config.yaml
hidden_size: 384
norm_eps: 1e-06
positions: "rope"
qk_norm: true
bias: "none"
init: "normal"
init_std_down: 0.0
learning_rate: 0.00728
beta1: 0.9
warmup_steps: 0
decay_fraction: 0.59
decay_shape: "linear"
Each number is 50 + 12 x the weight over its row's rms, rounded and kept within 0 to 99. Layers, rows and columns count from 0. The size before them is the row's rms in percent of the matrix's.

# o: layer 7 attention output (transposed), 384x384, rms 0.0812, rows 293-309, columns 288-383
# v: layer 7 attention value, 384x384, rms 0.0874, rows 294-309, columns 288-383
o293 109:44 47 51 71 60 59 49 57 46 30 54 72 55 41 44 59 63 47 49 51 48 48 70 50 44 47 56 36 54 38 40 64 36 50 42 54 38 45 67 45 55 48 57 57 64 37 36 55 37 49 50 51 69 46 57 54 76 37 45 33 46 47 64 45 55 58 77 54 43 56 47 29 70 62 63 53 62 31 45 64 64 61 41 43 63 77 46 40 24 60 38 54 40 34 39 53
v294 110:74 43 44 51 36 57 33 51 47 39 56 37 59 19 67 42 43 52 53 47 57 56 55 47 41 51 35 40 42 61 45 51 49 42 73 70 58 72 35 55 45 59 35 45 73 44 59 18 36 61 60 45 51 34 45 34 41 55 65 53 34 61 49 45 62 48 46 62 73 56 59 32 53 27 37 59 49 50 49 60 51 57 39 76 57 45 50 58 67 56 46 45 35 70 34 60
o294 096:61 49 47 57 63 23 30 55 50 58 33 55 68 50 44 27 71 58 52 52 45 57 37 64 59 45 42 59 56 56 49 24 56 49 59 75 40 41 37 26 48 40 74 45 46 52 39 55 40 62 63 57 63 56 43 46 37 32 25 69 39 60 45 30 43 46 56 60 56 51 34 41 68 61 51 58 51 45 58 35 49 48 62 48 50 48 41 49 53 46 50 51 65 57 63 26
v295 113:43 55 52 64 56 63 45 43 41 54 58 47 46 77 47 56 41 65 53 68 64 65 45 50 38 31 52 49 48 34 25 44 29 44 56 55 50 50 49 59 56 42 48 65 52 48 33 51 44 27 38 53 39 51 61 50 54 37 46 56 63 38 33 62 57 52 64 54 32 77 61 28 46 74 50 47 47 51 43 73 62 54 49 45 32 85 74 57 52 50 52 57 58 49 34 61
o295 100:60 30 46 58 48 43 52 45 54 44 46 50 56 47 66 43 39 48 67 34 47 60 49 56 67 56 35 37 45 34 59 47 34 57 57 67 45 57 49 42 48 39 37 60 42 48 50 50 55 52 39 60 46 46 52 61 47 56 50 79 48 52 66 68 49 59 41 50 58 55 52 44 43 72 33 44 67 66 57 59 51 60 45 49 63 55 47 51 54 40 40 48 62 46 38 62
v296 097:41 61 69 59 42 39 60 43 23 47 44 65 54 78 56 57 35 44 42 58 40 40 43 54 43 48 43 67 60 60 42 58 42 29 75 66 56 19 67 53 41 68 54 52 54 33 46 32 54 48 38 49 36 60 41 47 81 54 42 61 81 56 52 44 42 50 53 33 58 42 41 63 35 35 39 73 63 57 73 38 54 55 54 54 50 20 34 53 52 43 67 45 52 69 53 82
o296 093:65 31 51 36 47 73 49 55 37 71 70 59 29 43 42 36 59 61 50 34 40 32 50 54 50 52 66 53 56 53 40 68 45 59 55 36 35 43 59 60 39 49 41 68 50 68 56 46 53 33 06 51 64 50 48 36 48 45 34 34 66 58 50 53 50 47 31 51 56 50 46 43 50 63 57 33 62 40 60 52 28 41 53 45 50 54 53 44 56 78 39 42 76 60 56 51
v297 100:51 49 38 42 41 67 55 52 54 35 53 60 41 43 38 68 55 44 41 47 41 55 62 62 37 59 63 35 50 49 49 52 54 41 29 51 58 62 52 41 38 42 70 39 24 47 56 51 65 43 57 57 56 51 77 62 43 51 28 61 49 49 45 42 16 23 50 49 39 54 31 64 63 55 38 16 53 50 52 59 35 61 65 44 56 42 63 45 53 45 37 50 95 62 36 41
o297 093:91 36 41 33 57 46 66 38 54 48 44 31 47 32 38 47 56 59 53 44 58 57 37 37 65 59 60 60 56 53 80 82 46 70 55 45 49 26 50 71 59 54 44 36 43 45 44 64 42 48 57 35 53 41 42 20 47 71 55 55 38 61 61 33 39 59 73 69 43 52 51 35 51 37 24 59 53 50 56 59 47 63 51 67 43 57 49 66 52 43 49 50 38 50 63 68
v298 113:70 24 50 40 28 39 40 34 65 54 60 68 27 31 69 81 53 52 45 63 55 54 72 51 65 62 50 33 51 46 56 50 44 51 47 50 46 41 62 58 55 51 58 50 52 30 58 68 50 43 48 53 47 62 46 40 42 45 56 33 53 46 48 26 36 40 46 32 59 44 52 54 66 41 67 20 39 46 50 46 46 55 53 44 46 38 44 40 71 60 48 58 36 45 47 50
o298 105:37 39 48 60 47 36 61 60 66 40 50 64 49 39 63 82 60 16 59 73 34 37 61 47 55 35 43 62 42 52 61 32 28 46 48 43 52 17 47 77 41 44 55 66 55 34 35 50 41 54 54 26 59 46 58 53 58 46 37 73 49 35 44 78 37 55 82 48 23 59 47 58 58 66 39 59 57 31 67 47 33 52 37 51 47 48 50 62 55 32 53 71 53 54 67 35
v299 114:48 55 43 52 48 57 48 34 51 37 43 43 55 60 19 54 92 65 45 50 67 59 45 39 40 56 59 52 25 41 45 47 33 53 52 54 51 51 41 34 55 43 58 54 70 42 34 71 67 43 35 42 46 51 37 41 60 62 58 84 46 42 51 47 29 48 68 73 58 46 50 46 57 45 55 59 58 49 50 41 47 63 87 47 47 36 48 36 52 55 38 50 38 49 41 53
o299 099:34 53 51 47 63 59 29 37 57 35 64 57 29 46 55 55 44 36 55 58 46 50 37 65 56 38 53 54 65 33 60 51 72 45 44 67 71 65 53 56 53 38 47 31 54 45 59 51 65 58 50 29 55 46 40 58 39 55 39 74 37 65 55 54 59 38 49 44 32 48 46 56 34 62 36 48 72 50 48 91 46 46 63 47 44 59 42 53 41 58 74 64 51 34 37 53
v300 100:36 63 43 64 61 52 54 44 44 72 42 43 51 46 46 73 38 53 37 57 19 28 60 34 58 61 50 52 56 36 45 42 43 47 33 35 51 44 72 52 55 40 66 66 44 44 48 72 64 51 62 54 45 60 55 62 48 25 51 37 52 50 40 50 49 41 62 66 40 54 40 37 33 60 55 26 46 49 58 64 58 49 46 51 70 77 47 55 52 49 34 32 22 48 53 71
o300 091:56 30 22 51 30 41 48 47 74 53 56 38 55 52 58 28 44 43 30 48 47 33 40 68 56 55 60 52 59 57 52 44 39 56 49 49 47 58 69 38 81 37 38 51 50 40 56 48 33 44 47 53 63 58 68 52 51 68 38 22 50 28 53 55 69 63 56 52 44 49 57 35 66 52 41 82 44 28 52 41 44 52 67 57 48 43 40 60 50 52 49 15 47 37 34 65
v301 099:15 56 48 50 64 48 44 66 42 55 67 58 47 24 53 86 60 63 43 55 55 54 44 63 55 53 59 53 48 39 51 37 80 45 34 48 45 48 54 63 40 59 49 53 68 44 41 31 47 45 60 38 63 45 53 39 53 67 43 32 43 46 46 50 24 47 46 40 34 41 45 51 43 73 35 43 67 27 42 43 60 37 50 44 58 59 29 36 42 44 38 43 60 50 56 60
o301 105:52 34 56 40 30 54 52 39 56 41 40 51 27 60 78 70 63 68 35 55 51 61 64 58 47 70 45 39 46 42 50 53 58 52 32 43 54 66 60 24 39 31 56 51 48 30 45 37 54 58 53 48 70 70 30 33 48 58 49 49 40 31 56 54 43 42 45 47 55 42 59 39 42 62 50 53 65 30 45 35 69 47 31 47 53 49 43 44 49 71 42 69 47 64 59 40
v302 112:43 30 41 56 56 68 42 30 41 39 58 47 47 75 71 61 43 62 79 56 61 59 46 63 53 56 49 52 41 51 48 42 60 45 35 70 58 41 31 37 64 46 56 39 53 49 80 68 36 45 31 47 51 72 65 61 52 52 65 55 47 53 61 57 66 52 56 48 56 69 32 45 53 31 69 47 83 68 58 65 53 53 37 61 49 64 42 38 57 44 48 50 27 72 53 53
o302 099:54 47 60 41 51 45 76 53 63 55 34 44 24 32 39 46 57 48 56 40 30 38 67 46 51 57 71 47 53 28 57 61 39 35 60 39 57 57 46 44 66 65 47 63 30 37 63 51 63 47 62 62 51 40 75 54 39 56 63 45 44 53 66 53 32 44 48 54 30 49 30 51 45 65 54 46 55 40 41 50 56 69 43 42 62 73 34 46 46 45 44 51 62 53 46 49
v303 112:39 56 43 39 60 51 51 49 42 26 61 57 52 73 45 62 58 47 42 38 38 54 31 58 36 41 41 57 61 36 37 30 42 53 31 34 49 41 47 52 46 19 52 49 36 42 47 62 63 44 60 40 49 58 38 76 52 48 58 39 61 43 48 50 53 58 68 53 55 49 44 60 35 27 45 50 62 59 67 67 47 49 85 54 42 27 37 55 44 42 47 57 83 50 56 52
o303 108:44 60 31 44 35 73 42 35 59 41 69 66 48 68 25 83 46 40 42 37 54 35 55 41 49 60 61 50 59 33 59 42 44 41 62 31 74 61 60 34 63 57 38 43 56 56 52 44 40 57 38 29 42 66 38 61 52 63 49 56 50 57 64 62 48 50 44 56 53 39 63 43 43 56 37 64 60 41 68 42 57 62 54 54 44 53 54 15 43 72 58 75 60 51 56 44
v304 102:73 44 00 50 54 54 57 62 48 48 69 42 56 43 52 63 46 55 65 42 55 57 45 60 44 59 66 55 41 78 58 45 49 67 31 55 37 33 55 42 43 51 57 27 53 49 45 49 59 77 44 32 35 45 34 35 45 60 57 59 54 55 45 43 41 54 40 71 60 53 61 44 43 28 53 09 43 52 38 37 48 59 54 51 60 50 35 50 33 54 50 39 31 40 45 39
o304 096:41 30 50 38 70 61 43 57 56 71 49 72 59 54 43 38 49 50 41 58 52 32 48 45 20 74 66 79 52 26 58 45 54 38 60 31 50 70 50 46 53 65 53 46 50 26 29 40 62 62 26 40 71 32 36 57 57 40 46 51 44 43 37 43 18 67 46 41 48 62 42 33 51 39 44 53 64 60 55 36 45 49 33 64 43 58 57 45 39 52 43 39 47 41 44 41
v305 113:50 67 49 44 47 37 61 63 25 53 42 57 49 40 47 45 50 47 48 42 49 24 46 52 48 58 40 71 55 45 39 41 56 54 60 34 56 30 48 77 55 45 61 27 66 42 55 48 26 72 62 62 65 54 70 21 64 36 49 51 50 55 40 52 67 36 24 52 30 38 61 52 48 57 60 50 40 61 63 67 41 35 19 43 39 20 57 72 60 59 57 42 42 64 69 59
o305 105:46 60 52 43 65 32 54 38 70 33 46 40 67 45 60 61 46 56 62 27 53 40 46 23 44 50 40 38 42 17 48 62 64 35 49 54 40 57 55 50 40 59 45 84 44 53 36 43 36 58 52 45 53 61 37 55 35 42 36 46 54 43 55 58 39 49 63 35 59 51 53 36 44 64 39 62 56 45 68 56 49 42 62 78 55 25 50 34 48 43 66 32 76 42 41 63
v306 097:64 23 63 50 67 38 53 65 56 47 40 56 59 65 54 63 28 67 35 62 54 37 72 38 49 56 71 60 64 51 62 46 39 67 49 51 68 71 46 49 52 39 62 56 35 60 44 60 63 25 60 38 49 52 46 45 36 36 57 62 49 49 45 61 45 56 51 60 33 47 41 32 64 53 43 39 53 66 73 49 56 57 51 30 42 67 54 63 47 67 54 63 38 53 54 20
o306 095:48 51 50 54 35 72 75 67 43 57 57 52 50 32 67 58 48 42 50 40 74 61 67 43 75 75 42 46 46 57 56 44 33 62 57 50 49 50 54 36 47 53 41 47 71 65 29 36 45 36 53 59 64 46 24 36 38 66 41 59 45 53 42 58 61 53 51 53 35 53 06 57 42 52 67 55 47 23 52 52 51 30 53 65 52 44 57 62 50 45 52 53 47 26 60 54
v307 103:57 70 49 38 63 52 20 56 31 38 46 54 62 60 47 49 31 44 48 17 42 43 51 60 38 47 42 42 46 46 48 57 45 49 48 39 45 27 23 59 57 47 54 43 58 38 39 56 60 79 54 60 57 51 46 25 43 53 50 45 44 55 48 63 53 66 55 61 37 54 56 52 56 62 61 47 31 56 79 49 61 38 52 32 30 29 49 73 66 54 63 66 51 48 49 65
o307 094:57 64 51 34 69 68 56 53 55 89 49 68 56 35 54 46 64 56 70 43 43 57 62 48 71 36 66 63 71 41 50 38 44 41 54 57 24 47 65 54 40 61 24 25 37 38 47 56 40 45 50 44 40 46 67 51 60 20 53 39 29 50 60 58 66 55 45 42 52 33 50 53 40 64 41 55 48 52 72 57 55 32 44 61 47 34 22 55 52 57 54 53 49 65 77 42
v308 114:61 22 30 55 48 52 27 52 26 32 57 47 45 50 38 83 47 91 65 45 57 61 62 44 59 50 28 31 48 66 40 30 29 59 59 58 52 57 41 62 45 53 59 56 38 49 66 50 36 45 52 43 41 42 47 46 53 07 56 45 89 32 55 46 45 57 50 27 58 38 44 52 56 43 39 41 52 61 46 48 51 36 49 53 52 38 51 38 33 46 46 34 31 33 61 48
o308 094:57 38 58 62 44 45 53 56 40 64 46 63 25 74 53 38 42 34 52 76 54 49 67 57 50 42 51 67 34 66 53 41 66 65 39 55 28 48 60 67 69 41 58 29 52 53 74 58 47 47 38 46 46 35 40 66 36 62 68 54 57 35 41 70 40 64 54 55 62 44 40 52 53 55 53 60 69 67 48 53 49 25 61 43 56 49 96 53 40 59 65 57 46 59 73 41
v309 103:50 78 45 43 59 63 31 39 77 59 40 48 39 49 57 59 59 62 43 58 11 44 48 68 38 45 60 60 61 57 49 33 69 60 31 14 37 48 42 47 63 44 52 71 44 43 33 38 57 47 52 50 63 41 60 78 45 65 36 76 42 48 60 46 55 39 61 46 63 55 50 46 48 34 41 42 57 46 32 51 46 27 39 42 50 51 54 35 43 60 58 27 25 62 58 56
o309 093:56 49 43 41 40 55 52 40 61 52 43 68 53 47 48 52 58 40 45 59 46 57 44 67 74 60 42 54 38 30 49 53 55 59 47 67 41 35 35 32 64 40 52 63 54 45 71 51 36 43 56 25 41 25 51 41 38 30 48 68 47 30 39 60 46 55 56 60 56 40 44 26 48 31 62 27 42 58 37 44 44 37 58 63 64 45 31 71 54 55 62 46 50 35 42 65